config.yaml
weight_decay: 0.073
lr_head: 0.00751
decay_fraction: 0.72
doc_mask: true
Each number is 500 + 40 x the weight over its row's rms, rounded and kept within 0 to 999. Layers, rows and columns count from 0. Numbers have three digits each. The size before them is the row's rms in percent of the matrix's.

# layer 12 attention key, 192x256, rms 0.0941, rows 52-94, columns 192-255
094:456468571540523522493486514577509444490433579520466497524535497484484531500536428482536511408562532447463486517498565415493450481481530457503390535544532526492500513516469485498460488555526582
087:573503437502499479575543472474406451428475538536490494525503508523555535406481439460527511446491569512517504483514480436481505452509513505487524492561451539504526441520525493509509531459519570
096:512465501486511507479503473422462481522536522502438559443444523541486509455514483467544516429509469489495471482484529510507474500501512436466420510562478420534500492534524492501553514577471480
088:432475556454506541467526478520530491497593603447518505457544518586441461486450520509505623521482449539477481460457484509474506499498490425446502514562452554456475405530464459545553468529557464
091:479488534492515446420507450509519450454473484485509499541460494486533556535474463556478495458434522540505412450581495520457427473545460510429482485478465518539525507488509535485462525573472439
092:539431495460526393498443511549451518478536525503459450477591546513513476502505505408448514468479460497482417461421510497499497552508441444537450523459529595500560467511506473530567518488543467
096:479469412469467546533568520552482562543506472512554482505526516523453508487478448468501487512543454498442465503462475467494543525507486521502493505563511517552530468527544416508532523571518555
091:421468508523573467509539566411528528519443423492504505418437412467517522445481534500536529554564434541451475499511487458467485501460498474503535408520491549494544515479506467508492512512407471
089:502490430466504516409497531501481509523535494503489496551501459544527469490422475519426519447510567555542445487413533498542470454567423361415509551496409522537500536508524478474534514542485521
088:469511538449556426493496481499468573552518509492558548467472501471473494443511545509595503539451513557459428505514483545540473446466525581480426498479494576493505489481499544510460513484594525
095:553528466523523470498466513495457507528528447492513552527524541453461489568570459436460510488492429577506484599499486585462454495487521532493528489466551523508526444526521491466537566472433460
094:478514482489523448531519394515472560538476501518515455499426496517498491488455544524537402489482478450428427445527450473563456482554512503507436538497476609492501441516500518428500547490496516
094:478548524516555511561466444507508555468528475498452551562523535549517456459531448504462509498506501475528607486530509461523532543469544491443537560557481493538476439503443501439489553500481506
093:511453507544500439496541470543498505547498526462513455527570481531485516512468463501471492523571510493520462526546420478508475479503439506496556548412540549546481475500488506462377527431416546
093:540489489549521539528494495517520526516402424489494452569484396528563539431459534471535536487546521464521556494519427520511498515591529485436475504510453466528455547541536469479503541502497596
096:542482442478471515489485538559509485506528424529480455490553510458492511503544485518499499465544486490486472425409526457467493539500485496501449435492530511412518526481502441460471471490455533
091:474491536535494521502495503459498451529460423545479520505479551545460526468488546517527557516459462485439512502495511548539504476520518507531542418494431510545516469415511541510568489513407510
098:513523439484493504482590541448566484505494452449484444528542565463451468534548477455495479436536433564562467496438534540491465521511510512491496523530453459449532507490543404526460463496479488
095:518565509487514499513547473474566560455514482539487471545490496514471481512523470424528448453481528479528501519458503510460544536557485402506483482481549528503469517513501464509513549445424553
091:474472551454467415449483442548446477537482529598514504439458516488444455525460503446551538475447480483450481487455499539524467506495549505488450522471436539498554512430454491465389499466513485
092:509467509489497418556455468485560573460426472431481526546488462517426420563423496520456499525481490502486509491594538434422467482432502485548523513443418541505464463456489533498523518570451527
099:459485498531550512476464497532479543425506532569485526458537514504551498584505579484455480478454478449585547522483481549426522491507469517451481483520542474509464543490472520419530553533371449
098:489509499521484482477455507524502434553554507513531563548478535565478526478435490554568481520561462541512505475479524418469464475530510603522470480484487501447528497499525498510502537491457497
092:582493522491492450498470503630452520497469504492564471532492483528506516493536457536505496501499573547428507452407566507493507504607540461473497529463515494565494422499540483426487485525500463
102:486524474507535525495596489532528526510546542512538609468554629535453495494473460530471478468544514517483531567511496480524566506476471507473509437556522507518432452537474475504542499571490505
085:494520533470484499474443490529538517478464514585577531491472441522462451502479448477543478538564463564575535532469517549540499479541536540551514455549468465561555495530476507543452512515495517
102:572390528517489498520498477520470491474505524542480588438559515481515464479479485570521479462536452536497503487474484491525463471531487464521483409491548501490469485497476514428494482515466500
090:529476461459503513531390517511528479456534496489478467500576436466510489512454532508554527432467531539462523498542534491472519495529460460510501465481586470518487477455576378558501510524567434
098:418454587488553524508515518446472569528546468419537469508459495513530542471457506473475521518600532524448479490474491427530537431501503521492484482486495547448523463480514528507481521550446472
089:539507457551476520537443488516549514429459503569553511477562503524543468547487425585418499513530489573495430494502509565558543523454517491479533506530538407428452457468455460535485460440468560
088:491469493522395494530517570485534507512537519496408504508509433540543512543466479445516437515455481475626528553437445561523569631546518474503539515506448566430432444510546427542572507527466471
091:572516508468428581515529527515486528550485522536494490450435447472608567463555437504463434461455594468426505443500507573524491515572520462494472512520519435512489392560469496522494537488487572
091:462558518441458451464494535461452507486515500522541540485505448485567486544442482493529474494481527532481467489521519470518522449469480463449519546489450452530509444428458495475481552458621462
093:584530523442439521535468524426530488505470523479520467497482541548561501527490478508476529478553462540506464545462448521447443487504493451490427459460485477551492504550527455512486501497509516
092:423483488495544636476549548537519544529496530490464553517480545513401504441504519521505449490473458487500473514450477591421510425484465490429416491515489486567506548471457537501521464559510541
093:512563440492470539537544562506484504477525412571445455582468506478459553475486455553530423468535472538489454537549460490487487519512506473567521549525486488532481573456461542565510527478497489
097:505494557497495488471483456495419486502510534491447470410494514449497445497500470559479459534566550528491586520479466549560450508507523492433439550499515511458413521614490446451527495540541539
088:508506501524470468537515562461432519515496489563560478536486519473492519537504482488523518547532577436475482459512516493445418475544458498507491537564538483522523443526452528602520434491466582
095:478500445501520506493480513499507461500553516535474481530513489470501544445494553460477585555524515547520445441510530482512485478507512469524487545528568442421501456479561563478481470475552405
093:524524528450495415495475571436518517501539536492492512541475459434479477517458421522456519526441494594431428477407557479404448454480524511472493538468499511442560527506487581500508476471565481
093:524499455469483536540521526560571499501463500495520477468470514400502549552490533519498446531530469453437506503558417511532513564450541549478557537486531577497488526553504526512494543452568495
092:482535505491500505471563500500398515458469537497492477491530484404585573482539505512504463447544537482502464531485450569447487452486526531544445487454545517473499490587561458487548462547512461
100:549455429464540536526504524519493526522457501518484510443445494497516486496566493499547459531487510476455501512428459575472639486484509429517480542440475461495554515439418491468539504533481528
# layer 12 attention query, 192x256, rms 0.0938, rows 53-95, columns 192-255
092:524596434512503493476541435493560493491474490517458523582508545545495444487448488465543479481458531520453522511518498495503497462537478520498424474477548464486472471482487477506551437507489468
096:517492493535494554513527547482499545440513502529557434514487442564484506475526539510473492547495527518491392478494443473473518544411516449490467484554489389555509537472487491517482506402398496
092:528549604504465500488489478500484437536476541499527437517518561466481497476525489529472428535469475458509505520456453516539449505548559504459520502504466556460385449490551449493484527548475605
091:486474510497489445467415443514547507473508481550476497540496542519494485479569499520510476509439561489469519475483472497565478592536560519441392539484575495476556547513548489465443427513573532
096:524505488546490576535514502474513483440496530475453513564489482536502452547476456539504531549477584490508459516498528561482511526463474465422494482551514528482507417521595473535495489448497462
097:595514438454568497524473480526471533449465492505505524560475557501492440449465453445490527504521496470418516429503497504490496556576496509516523549488506476488504421554566491503475523488495525
096:457437489455574519528560515516424546517492531514541515465485525498470442472424526442571495580529554505520532560484513474475473447464490460509532537520507497472499499548550422515533498544525481
093:458507411506456463468562493374478464436575590513539555555437509519500483448510519533551527500528555547479519537529529538497436469549517480495465516460507501455496456503537450528522434497457438
097:460410462453439501444525497607472431511478480494506516488527500448519486486534521493551442418580509563523536466488538446368478481453510475529483498492477496500560495524544507545475515507473517
094:500529478520442513390493474507442518484555482450496573492522498448476476507472518460435511537510429510553512536559515456454419508526476471509504559483507527540504556486506476505508559525528498
100:466479419490473474551518547511492503468466514548472543507461521473490471539485516460480488429524457578406516502596516439521562507451537511491473532443557487454505504482477476452544536499455579
090:487492466428472521489481504530522524493509517409511534542519532493490482568488528467453515464471514482378484543539497500464443478513519487448521492472508496489474490486479521538455506492459498
094:577523551475474516504517453525569547508501519541461475528476517464492494547496473410509434546490488538457454502531567533535518494557538490528428482466549422471582497446508543480473538539471477
097:461549503440532487458507480479511496374455458527461493546539518543573483510516496557529514503518551527478480500454520557482435536474575478487541487554550530495543535542582534445536489446474440
093:452439562494498509433455468496498534500527484487466512516446503451468513521483503505571584442492533547520505495480533469475510534503522440504551483511494576482529466461539500510495473469449503
083:559493580481624503474460498481443440510498509503505466481448433462552542538455575520425448457457482505502433537460533512503440475508467484494489435473459473448521445379563459487554435534482537
101:434478515564522497597568428456493501461503441527465555521502512558585410427490484539485542527590529507512505475557449469457538498505480464485489499540498493525506529542494440583525460514485489
094:533515486543496454484552453413509524456474498477551525493533531496552530451543479555476442457480490536483442523509572481520469481447502485480467477609476539481463554452494477525461503536529435
088:473520537488557511527548479457506545487479484518503497488614492485458541478428536494519472444495570500532570565494493511511508555486441424525459534478489551496455476532547483481572546549445514
095:522565521488525448467561609444533421466521451503434517510549443492431473541441499565458511538526519545429427496542492521455443516468497501460513530476563498536487508471535479494457503491537473
090:460529523481515495429490548549518465413581505568503547445537464485463581554539542501511380411443542440471522544486574476437545478485499497508510488547517468497578577503463521464494540447424487
098:507485463370517479514515478452503567496541465485509452485479497505499448562428444446539504451460544516483504541534537541470533584475527553473545523448498484579597551501501410411485534517519443
088:474539472506463493496547492447500495533480528516552499535480526478464548471509544495449519505543502509453527509465543577557563514467517497517537466462482451470574408463530524449488470414509486
098:521497554500418478517514466478458516484518518462574511504475543490412577581469530498489408467494490510412485456486479508518448484500462510508446450522463510567449511444518503461510453438502438
087:478508499510493479508411474565507509504478526511566514513476446475477443469512508458464525485515488526492481551522507558505563490485509516510497580430493511545472583460495511511549458499422505
102:469486552461566471446423529483510581476496507464575487571471464500515540611453490484456524464499508433527507520446514560511496451525568438565520494476488540563517596470499571481462524419501480
088:468467449491472532470513472501529506516543537503568462473537452480530520494516463473544584517532509515531434491466491542490482457536435513509509509505478470483438444439493437472492516457519482
095:509489534444517541522496480471509487593454489486503530500487416517536511548466509462561520588502466525433512466455471481430573457495499557524566466504478427540528489562469484492396473504563570
093:460460513533445516510518482471512484485504488462516475467531429512454487561531434473430521473480506438410521519552504425502516540571458485506516473507489520482441449518484421530481452488476561
087:450528491531530552501504504418571537470537456488472545548508473498484446551453499531510477524445476559568477455511524612532521512479553492546431446548456498500503542484481505553530457516498489
098:472521524533524454554502505532518479546514448493540549519568534482578537453467498512502530465564583529516499487522522476488541503520571526474543529591462540488481496504391505476576497540536497
089:537494564523495491490444491465493546542510504526422527503493556501570527496456493478556496445488506537535494507520516527522474453523440530549422571444511514490500495454544504434499458488581456
095:486496468517555423490444560474523500467446540503537472552442539510546500530533528561519593485485574497492421498504598456497420453547453461480500548519532510474552505489498507469501519519487481
090:507484485570591521530498461546461527484450454509446492500532535558471549462484474432451519428414584512493518423468497563482464489529526514461474490512486501528454523497467465450454455512481475
091:495616478503505518484510512477490529448547496488490476582523567461443530521508447532466537532527502552479600493491450524477486530487496444480475543638536519534502516494494483514546557508470427
096:548482531526460503522447487474481483566463524503428526493547510595565526468471554484420443543487457517538500461583480574461488487513529538523481480575503515493489521520449564483501511503422487
088:519495496457439508501491473604505514436470604496453501594558478384461529537459459515496480510456473492488535547516526471531506483494568470507562493501567529469447544527444483456523464563554563
096:516460516442483464473571555491514460474500480577471491518500470478476496471459406467542531535490506497476526493552460462536508534523467472505490511446492518461548544598565445462520496490578536
089:488438472557499578560532507504425497487512513449530450499462472469484469505495445506534496528537519481503493565499475469448478552415512483501533571435454464561497549483475579564464452436602535
095:540520515447459558451457486549487472542488511471529423488464512468444566516534470438528554598468457462524411513453475420511519489530500478525605488520508540545518527524465549459537473485500520
096:567520431502477491535464527445494524529419445469484567541437508500553517513491437480466448490421496434485551501493540528441502511519528428564487490536523494514410510521453472474445492492504532
101:497536526591483500531495405525548468565489521394515440539515497507640468422507551541477508444449464521433509466511564556455504441494525533568454486495497580477399549512458454441559530477480461
096:516507498482442503431598587502504512426526479487528492537489536431464502452517560491451387427522540503473510458476508516584510523509552512461441472497536451446512580472474569442481452513466452
# layer 12 attention value, 192x256, rms 0.12, rows 0-63, columns 192-255
092:593479499469471533531445567490501472538521508466584512532500527485507456582500494501446491490476505485495522512411465460461556537504507386499505536513488439536526505506485512477522514516522451
097:478583599508423564349549449545514518492617466445471505492445495543530439523493497536460542516482478485540444563476482510510556572509495532445495526542531408494526457456447492512454488538506506
095:461561551540543491482481471489492454452504521500504436527511468425547544531569538506469500535505516553467574481504495587476521507438417390500507451490477519438465518465527487492546516498472493
095:512488462478537522486529443536450498464487468618484505513461457533478415467489445456491592503445543490455562603537486564532464525502489554551445494549503465515433547564443448448567497540438512
104:502502518468570463519460535484469508551470438581498440472401535480512472561473468484478506528587534535534506502536510490420496526496539525573499500504506489427537524456538550503546458533463472
099:446531517469477609518525494495485566498483495584500531543536499522501561487478458468449541454450458522462529469476462522487518510459461531509513559580508486519479484522467496488429557479540556
104:439480473447472505500507538504489603571476442535534546523501494498446518535491488463538561515429469479558553468512502431610492558502507565503490474455463449465449449527452602463508467465555490
092:494537501437537490491507412504440523507518516500557536529464477554444500521499516556477549434491527453512487474475471450516535484466495476493483521552509460409518561556490497463541549487540570
090:503459477519548509426430496582490519482503476477544511541508529526447471474484538533521442447501499513398510497538484595440506498448494465486469479507513481424536482536451512489481510512495490
090:521551528517535512543491452480466503543522525541491482530545494462470559503423491443542551446436503441496444434513499500516505559585485555482457441467505495505534533518520546564447475511460473
091:459549457465527531471487475523454503494512415556539521473498563469587551455521541485477529449498428545595486513512461454474459476428485538472582521455481466498589555511487472443468480528468554
098:482531577496535518477526471532393536476537569523533516486403490479480512482438501486493552470521449481465542479522486453523493503621534433571513496515511525506531439552467520527471458569462454
099:463438439528459499438571421503487528479546522557532469438546481556510547502571506500487561472495530505501466520510499515494541511500449489513503561569516507543611542508432560511527493547480490
092:426497547482479537523554412476503496482510455521535494539496516512466482537486475489460483505526541539452555520508477524480460496520464516466560497513456474528485481564463553449517558534466452
099:493463510454539529464427465477485477468475509551476548519410526448495509557448526495505481533542526491532488546579504562492505470588581427513478543442442434525486472552558468457488531497520514
091:531458473507439503469482513521545440466490553578481455490483508477447499444530518520437566520574494496503501477536508540535530451569477541463487486532475510488480550476507521491504444568411426
092:546503488474493536513455517519459516499527559509501475474485487485494506440512512485439463468550593488541502507482434464470430434515474458490457554524484484556496522474606443428456472505545500
094:501523488433455505433488479487499512537483543525464496448516480406525513508506497510494537524430485556443553447547583503507575548550483516462462475472537478455483460514547559479510469528478507
089:546518500493524511535565528616508541602508511583490548427450482455512488421497477568568438523501495518509441535544507533420526512537481533451535463495458485501487489498500463464513482440515531
085:503503506444558484486448442529513474449562546509547535489461501464501458488521521525553503451466538464500512491472501525584521528455484500506489538544524511543505525437566536521517512517480462
091:468558525522459500516530543478404506531470532506585433461497485552446474520454484533473482408494503533529523469463496511562515497501487473470495519504543519539536533478455467532491530539478495
096:485514538515487488462511509520458557556502455530432474531570447433480515545550560508522535511537469515454478508475516582562501462519488421510563522484482535507490566563536479493443538485573458
096:515520498545544496447518540545505421546523430522509505505462522464484475513500545474467513536469540539545457531478441486515506509504576501529483514472477502484462513466535585496513555523507473
094:496508525527482530406467551525501468493448467450534528440564458492534490511489441467503486564495458510569489600548519441503532533431521469531453478476436531493460534509507510475449546575487552
093:516513466459606468508513459522477533477519570471429547462512522435504554565466516438502435495501488520428487475501499551536549449453441468487515534456495544525515468503515535498567531488491471
097:490389502500511455530463474508469552466539515483449581479440485478480586493562514555599499492460483482500510459544580533515480503479532495525482470464448484468415496498510534501468487494536416
098:462460511420514490455512473534534443461496471472512516498525464463515478482440552543441458464533516496493497498550563513430508489462468473515464555568487507421548547504525559524478468536520513
091:448470464434488536485522568513449435478478468463510535550523478457559491597586475479476423478473495524507563502520470436437461515507537509496504536526446483475502455504518521483448521455415524
098:508479506440419501540486531426478477546573511468454512487559528455535437526499526528461505552550495493542449508531514542554513600467442463497490560479424495481549510548497531522467560400524519
098:577537432486587497525487465493506537549472478544477483476483442511514479465510499460463500495507496427478547447452512505587455506584464495492505497526491488575514506513450453479426432493423447
100:524438534535500557448492499516514469484466450552455425549540458535507451491492501509460465464479562563562476536440485529407497486500504380484479535557497468491473508484445532405465536494490483
100:580479589526493367443495485519477562532419450498579525476517532448507538486533445474472497527470478553542510548528415477514494492445528455458473484542516502500554411521518538478486447462504526
091:473411552457526553470525486467580535488553472539527441540503485538532583434507501566541485562505416493491470555423501406480501513456464472494452557498424535575550554518409416533516436440527563
097:454414530501458495456494483536456466477522491531499576515417481458469525467452491530469496453476463534525459451513485526474450484474512493469513523510545560449482547587531466483546485525532498
087:468512510519503467570484533503475490495452522417399518541506454511471458538445480441489445487436494498450508495440453484510534518527526583533485433539516479551406531538536556571488517440509523
096:591461516473475563481512472529617422499473481516456449545491478563453450520473473503484495502587605522495470463438467493543512544534511430537528442491393526554483529524580504457529477527433451
097:476525511515471579554500444523485475459490520468513548505484546521518514517513456524506443617425426524516469489416482468553483493547478557509518506543462468617491546439520459456484568544538439
103:434539454507452431529458495445481514463400559502479469488538453446508481461476504514512496494476487478405441472497538509530493500508523439446481496482466539535466458560535405515511456569502477
098:474542557476504437597544490449519550447452504492499479596494526537543500462515437459509442497506500505505502509420454452489478509539433502501536425508510531492499463446521480483491491466544504
099:515444478462587503452561480485499506470501487501467523517566576538488507462553519467530508495523505499480581489520532512527492531449452464536480454524505493533511577514429507557480509512460400
089:548451488483509485484490466519495602572507503541493484498495553519507462478492461442510440436444501490453480469519485525492545538479467463524489546481535488452482522481564478535457495580515497
093:482468452489556543471477503460532491517586531538535586464498627478463437459563510466489508515494487515465485497482451544535457516501520501475477539526490561517513502566494469477524474440486561
092:533500514539563503510532440480501553543503502494550452598523561408589570504510497464434439469524463485429489537518490502519498501486499497526477530468393491492560506474528547495507461512448574
091:511498460488473492549474497490459489467506418524528430544479482510486515464504540507528509519484519534521488471471466481455466529581528501570482504455528560456465489472474496455519443468532487
092:534469601512538458463532512542523521538489532483507412506505498473566533466515483535612492540509516482486521510493541387450559557475466505481438521545490410489508480516451510492452537519400505
098:506486456514507493523467494509440506502467507538509398525455466525480550523498498571509529521469487500496511425505488516475519427442481480493548444581548456481431489492582426533516465585572439
092:472528444417523459516479489554547556472412529550490481528391448462485493562537601489512518595528527518525528495490568520462514479454481514462420506472562529495462506530531510547488490536488527
098:577550495466512495565468475504585476452462480500509455505450463581561554496459531533530479519613402521495533541521495431550488540502550491424472482515486458549534550487496523519498529463470476
095:491573512511453466500449477558468424498456510459539568540464476503545572445481471446552474545520528535480422502443535534495522506483424492499524506440436450393493548394560432523485496502491539
092:486509519481477489523491488572533461481475478531562379458496468478538446509478490424489501484581480466540526484516390538559613496452508509517468561474541438502484468496473513499488508485563494
091:526457444471527477537509567485432495564517465505531541488534566507516519484543533501525498511492503564455536480513490528462503603538473459463491504443505509420485471507452537512501492458539492
098:490434401513532502539546496499496522493476446439440503488538496484522503526424516565557522451501501472478538431471510517453484473526484491472601515463537533533425518569530506534517525435504541
092:437554477495494443489564527494430527459458402567535488508483512573556411488493452452517568529527556532515464458460535408499472524553531510529561485532426551506521515441520477420552494505449482
095:546496537498490477491485521465472465460525526518461409579494555585570537523387497474599494500488509527448514506443456519537531516459448465505472544494503583571556460493429568477493505472447564
098:502529533454569461523496499519469475505500500487521505494551480437495549481491430491542399511460542513507517525569488414530548558516510488475474389492452498490495452448456467493489481429494547
098:392514526525504463477521520536500510516478510495482460571462460490503401520483479483513434462500516560491501553515507503546548534534564449421452627495452507506578460506550433512477472601478549
091:492449514499490495513472497556526554484452554496461537485515454455467458507463539436520527447481483501532519439518464422501505468477510451499483463440467508520470456481481536501509559543466530
092:493501495402571500442510506544469455495529551550544443539574505515487507528398501492418531503538479509562540490479514523558510486505486487505432517470555434552454563516512530525477508555531520
096:487527495461497545473481483568482477506440496543439486520433513499461556497443468553501483506552484488465462463425501460535502559542470473454486512464544517503477490476472482505500535493449475
088:490527475481553511513542468575474457458459599493426461494561544496468491530479442440517564495537451499488522512420483558496425479454523544524503565527474586522490518491504509572512512455506519
096:605535481531466554451540482470540539499455523493477445445455521497505455485511486489496499499450555537461528557532500487509430443466491523474477536514533503493448548536521503418506500466497495
100:516453438505573457456381487489489552484554483462562462527432536557536559447536457533553465438474460519432531528457539558489449490493501528499445469494460459499495502569487477497418454406514488
085:480494476503524494510483492502451503555481514572506437539521530555470422445507515587441549509548468468489503410585544592494510479456491501493483509504465434478473582470545505518489525515532527
102:528456489467546538476503497518458491498508484475482565539535552542456553495562504525524465510456490532554453495580490479492580490586425513420529550505502552509467510535494600478512471459478471
# layer 12 attention output (transposed), 192x256, rms 0.108, rows 0-63, columns 192-255
096:556481502492394475453418482504625445541522497391544519501524475503470522465477479528468452508505439461457476486498535495490540456476505520529489496549437422507555493453453541543460516475487504
097:438523468473451506455559545466480494494546478489508460450510525459440510545456509521523560506413474459478415561544495512565553562501507458527465517492502518471516510417467427438496474480445458
094:499540497499518536422590491488394536558494557493474529477463509492507526482548520424516545545503502485529512577493517544524465528465459473532450567531526476511456498479445456552542527494429533
097:483496535543498508468520504580460457491522475467474446416480478532441503562493523505520490574512464484469558493467497482449479474458520520565439461486464502495477518557476474519467488548465424
103:478482535444560515507456480539510491496547445475469522522496494527443499578518458524542477581487522424503503462446517493467485504524500503502561585455518501508461527447507516476447403539453510
103:416473466497493478493493468510470551440484559472441527448550512497445526506489522458508580540483538530500501508498464532456482516520520549483464443520485530503428419513439505546509519483464448
106:441490537456464518534519410479527543498449468497520515427504534520483539433495495442419528507508570491526543472504486539524535457489464564513496473510521468477427499576488489561450417548585496
094:512532545487555518553478494519517460608457536503556551511584474465435466515541497450528464495484472399502537586566450557591566505544526581543452498478522495513458509478502463512470533549488494
091:500530468450542537520513517571473509487513484502507470492550522482480450536532465526482551471502543483469433506452486483549495500455432429584510461520521470552465504473472443545510474503399547
091:549468510485455472458379527580589558556490439463491429538475486489471523455455490471492542492507420429492514521511479452483569489508436459483525484516487489525520524530516477452495519539468484
098:411530541506507500476436503449503504496495544499474483549497446426519599495517544482580554518536452504542444492521427516437448481478528510421492518497487412548539557528477499481457476475502473
097:531428606505444493497496490533471464498453475479473523469491537532491522519483533524565477445542515468548512509462465462595467534593483485463536458501433467504486526481556524484471448543506527
099:514473568531473457439555602501487519514479451516543514587562458494473492520534495513503513538453534463498497474542383469500455572507462415511520492522578502620467508491467503458471539562501524
092:465505464456555516514592454590507505462516504496484479483470498538494539541446426494466470474432469498539512460490446494503503536505527421478512456453437467520443489593420499448484455509442459
101:451567561494525517394450476455408471558515545529451488515516482533514486532468522528478517438457495474516490511455598583489432431489504496499419523562481543457432511523515491462465469563474495
087:469493468565412465418539564461459476397500488471479474536464525528463495481501499488518570511527510481543433567546497506493476534547481535426471533499540528447447561522488472531495489558539540
089:550516507563482498490452549489478468548486501480510508487465519460484441550489599493503527484434562583530449498509422418466539526509483460476510480482483496483566479486496453524509494497569510
091:470484429570459463564506468480424497449544414482530451528491535503508485527542510475443444496439450468559557478513573501531552534532481577514518472558474506396461569490459534459491489462464475
098:552534489480536564429508464535425495589565481493555519465474479454534515525432519536446506502505541437464510449453512455510450486536540607499539446521514529528484493511481433449523459532585503
092:485537451491451545444488494506549497542502461492485559425501443462453444476540524501456401449534548426451552595510489511506509521536470485578451530458463570537462457483518524444549508504490438
092:460563442478459409467522484471595516446552564486548530446487471548563466497441419537502476487483488461506495497479535505548488511514476481509455436544518569557487614582473474483515473517522402
096:477486470411540559496456506484433503478433485517521514588473508514464537474545524516509515555538597479514472496530527544510406531511483478518472527497412545524488494561513451585499538461484567
100:440494431510492523504552438566447436555456487457490498415483517494531488564522515510515452489498491442567519502434455513492452439538529444564545534526463530500457493547538590508496515489440458
097:423528511473522478414552511459500446510486475539568507505545504517501526489442497531498483518497526524548443534472489466479442428446502566467546497525479557517532517410536462438490528492476519
099:551520527489537476563492521488469477501480511441581507540477563513452507528521560473499512458491425527508523515483507496550498480538460524454526404424485498534521515463515507490500448557457477
102:530526447485546541514523415508485502491416470562428488527476417490484555529495520513510431498532511560509544467544546483493528511468505469455503465497530455519468506499429533429488520494560407
101:523519533467483498489459551509530489491476498470485528496562503455550456525507398509443523358541500506490475537440511501508468449472508481569501540535499522513475519438484471511443579537495460
094:459502529549550513540527556436564467518508434498495469471516539563498505540479451561506535481536545517570455498474488524517465495509481551445508438496425486494481503481499499499471457464469416
097:422513502475483498551569530378567525548495509466452441491567542521544451445516499503515528565472536496557499510517484496550516544414561444525485489542454504543545457512525545455480590514552480
097:590457443597495473510485512506476472550536519474492539442513554506499500523436538451457491551559468526471497567532515528504523524470536479432488484509528450515447490503521481507398429493532486
101:459484448497549534486496515491512450480525548477499471551556543592448489558586493562553417508492498528473400499480436544491518546534570413548506521491490561492520465473467466542510517454447438
098:517542486522524530563500505472510457536457486489485483467544547547475542434474479413523478510483487516429563482518499514437429482517500555489452488475462451569478448554493450493480513477552527
091:542510550501461503562520458500561429485471527535503576546484536490516489506499518561558463514544461566524522472451514474498519539416538492577495440481492503550536459539509474432474510531521533
097:579457559548573522481522482520498439524507450532473565488448506471505494508476479496517468530520505479581493476447518510471476504496468529494579518518523533541457499508483474482560555502583461
088:525541445510532498496537523504446465416461514475435496539471431510513448480487519445481511496511555482478500403498537454507497473495477528553614443486505500431473437464471570490522529549491512
095:439499454476488523439496536549514516496474478479453510450533537548498480500544541558484531524509533559552551475443514568512504519560461492464527490508496542541482513528593486475496541521499560
097:507509488494490554481514473466555527536538537450512498494449455467533467461517400472516408501470510512569494455438530525501451568469463504520522500542429470520430510483588447508465517565515497
102:490414407561518395475518437507485478492499519541531488595465521479569510442513535498505532455441546509582487498524504503482584491565477426448447533514491492492521517545530513519532457524488563
096:493557551490503529527522468504583491517520519496500497525494537486541537545560584467492506464466481519472497481430461488502505502472540470570446469507563464467494506499442507505537404546556501
100:571558486477435515473533515498444538493593441504449553459503555467525546519481518540517515430541433498529536534472549505455464516471497418529494395521523472454470462514441503501531521440457455
088:442445444446469500615527436530557473507449506487520493513542512520468525540534518513511567535516475502468484467512573495470501425560507482457448499476459486498470498521570459484501506522477507
094:504468562524456506481461558443502458571495499481513553366521473520499545527437540554512539547494476518462425540456544522516468438532501437509542491515546515490517506501482491515449514510532490
093:489492529493549523514498482493513439472464566447431485523559557521530544528428522461417465571457423482554506520465553483563467480452411544516513522499464528546561571497473538480453508424489487
095:495467504494500552465451543508564478525516431478463527448544488551619500488562544443431525525510535499615511487478456504471546515510442559482484470472451466496513484502432519502514481515514516
096:446396552466517544499463515562498531532500460523484495505504560467550485492516496548518463424514459496434413456488532454410493517496586526481501464522486463497584458483580487461481519532534442
096:556484420520441486563450577496455483496453530541514522488502548479499519573451514520423512460484512491523571481510508523502524546519516517470556507518586458428447466465518427561513432524458501
094:510506510448480509526482447482445513483519524496515515545501458519483437544505526572497610489572473535458525459472501426448521517472486503494505512484496498489479549489489525563553493491581546
101:521545524531519536519482506508504470450499406476503445499468602500495500514511483515486420512508486572537523440527471485485500468489523492457481505499448486516493523494500578501458455485461501
095:498464582556519558538546601489446451491399550439604474476523475502505575455539522529472482485538455552522515501478489483485517575509507412522490498434475519495504465470512455563430448490473487
097:523444518475525509537432492491455422502547459535523499516541523430440479465511506511443495559554419498556466491487489492454500455524491450575544530533486474496542490511494515527540470489452412
094:505455500476523506556485527449513565434478487539503497548533510579519549525425528508527505478531508480519468542478530459506478528550430495611509485527410523495491516530478567504576508478503430
097:549510517514440521492508474504464494479500533573444564530476475511573474465537500483486469539434548490511533484509569650494514508480563490488504527473527472489538535441474474444549490476485415
088:496448466457525452549462477498498433495506492448462482450527528482481420514510512420447495521533472463545467518519565574448468480467543576456499527493521631508449515453554529512540425468503476
101:530533475466568494511516491546620403473520487512535452486471556573495574461522508512530473462501439510513506479554441512469467544511460445445543535568459460531537432539431521482501490552507563
099:436555481513538505527534508519488489563517459490494545524569576520513537506458552540562433515465538481531546539506566460522533579518492517446448450498451451459575492451471480520499466450547482
100:471466581465521451484565467466495477414417525540551481527515552589509537467475433480497497476510508518448471495474470527449490492520487412408460503546514524498501509495583512478545459493486484
094:447481580546468518532489419469505569493451488541438540501442582451443473474503510504469509453496505521488495425490523536503496422507481538513495538493506475504481511454461546509554465500486526
094:489548439561517554415550415624443493501527494553462493533546548484503536466480446496460541505548512504477539497451464555510458469447536505482465458454543540472477546497471487529543454506529518
095:501454450449514542455553525502531519443491485490461447460505521467489445495484511512560482531479524557553472487527457472530528501467525398523477471540485523490486488538534415492411520433528538
087:506456440436460498389531482530516527534589525514483484498513537550515442594454479395561494492505494566500543548485560481458501444445484479526560454484495531538536515502503477480469533514482535
095:561550442496555462447570572508535531452525515504450376470455545535533486499513494465548545460471504487409516444470549469472502556484485533446455492489480619510554464518499490501525533551451463
098:494533524509529547551488464563554468543547459519554464529496509598570475499498482486479460504579521443530484485455532611458491453453530491501480470530489489590444548547492459418487511464438401
088:473518541498487507482491510516472518485511519508546506414555536540518478399562444456442612485473507495453505515444515566578455438442496497509492476561523495500443481481467452455522505585508474
099:550521475470479492524454546499549540523482504490509490549492471476487497496449492456535533571474482519431459395503472400525477503524526515472465535512423479508509462474501479531495499506487499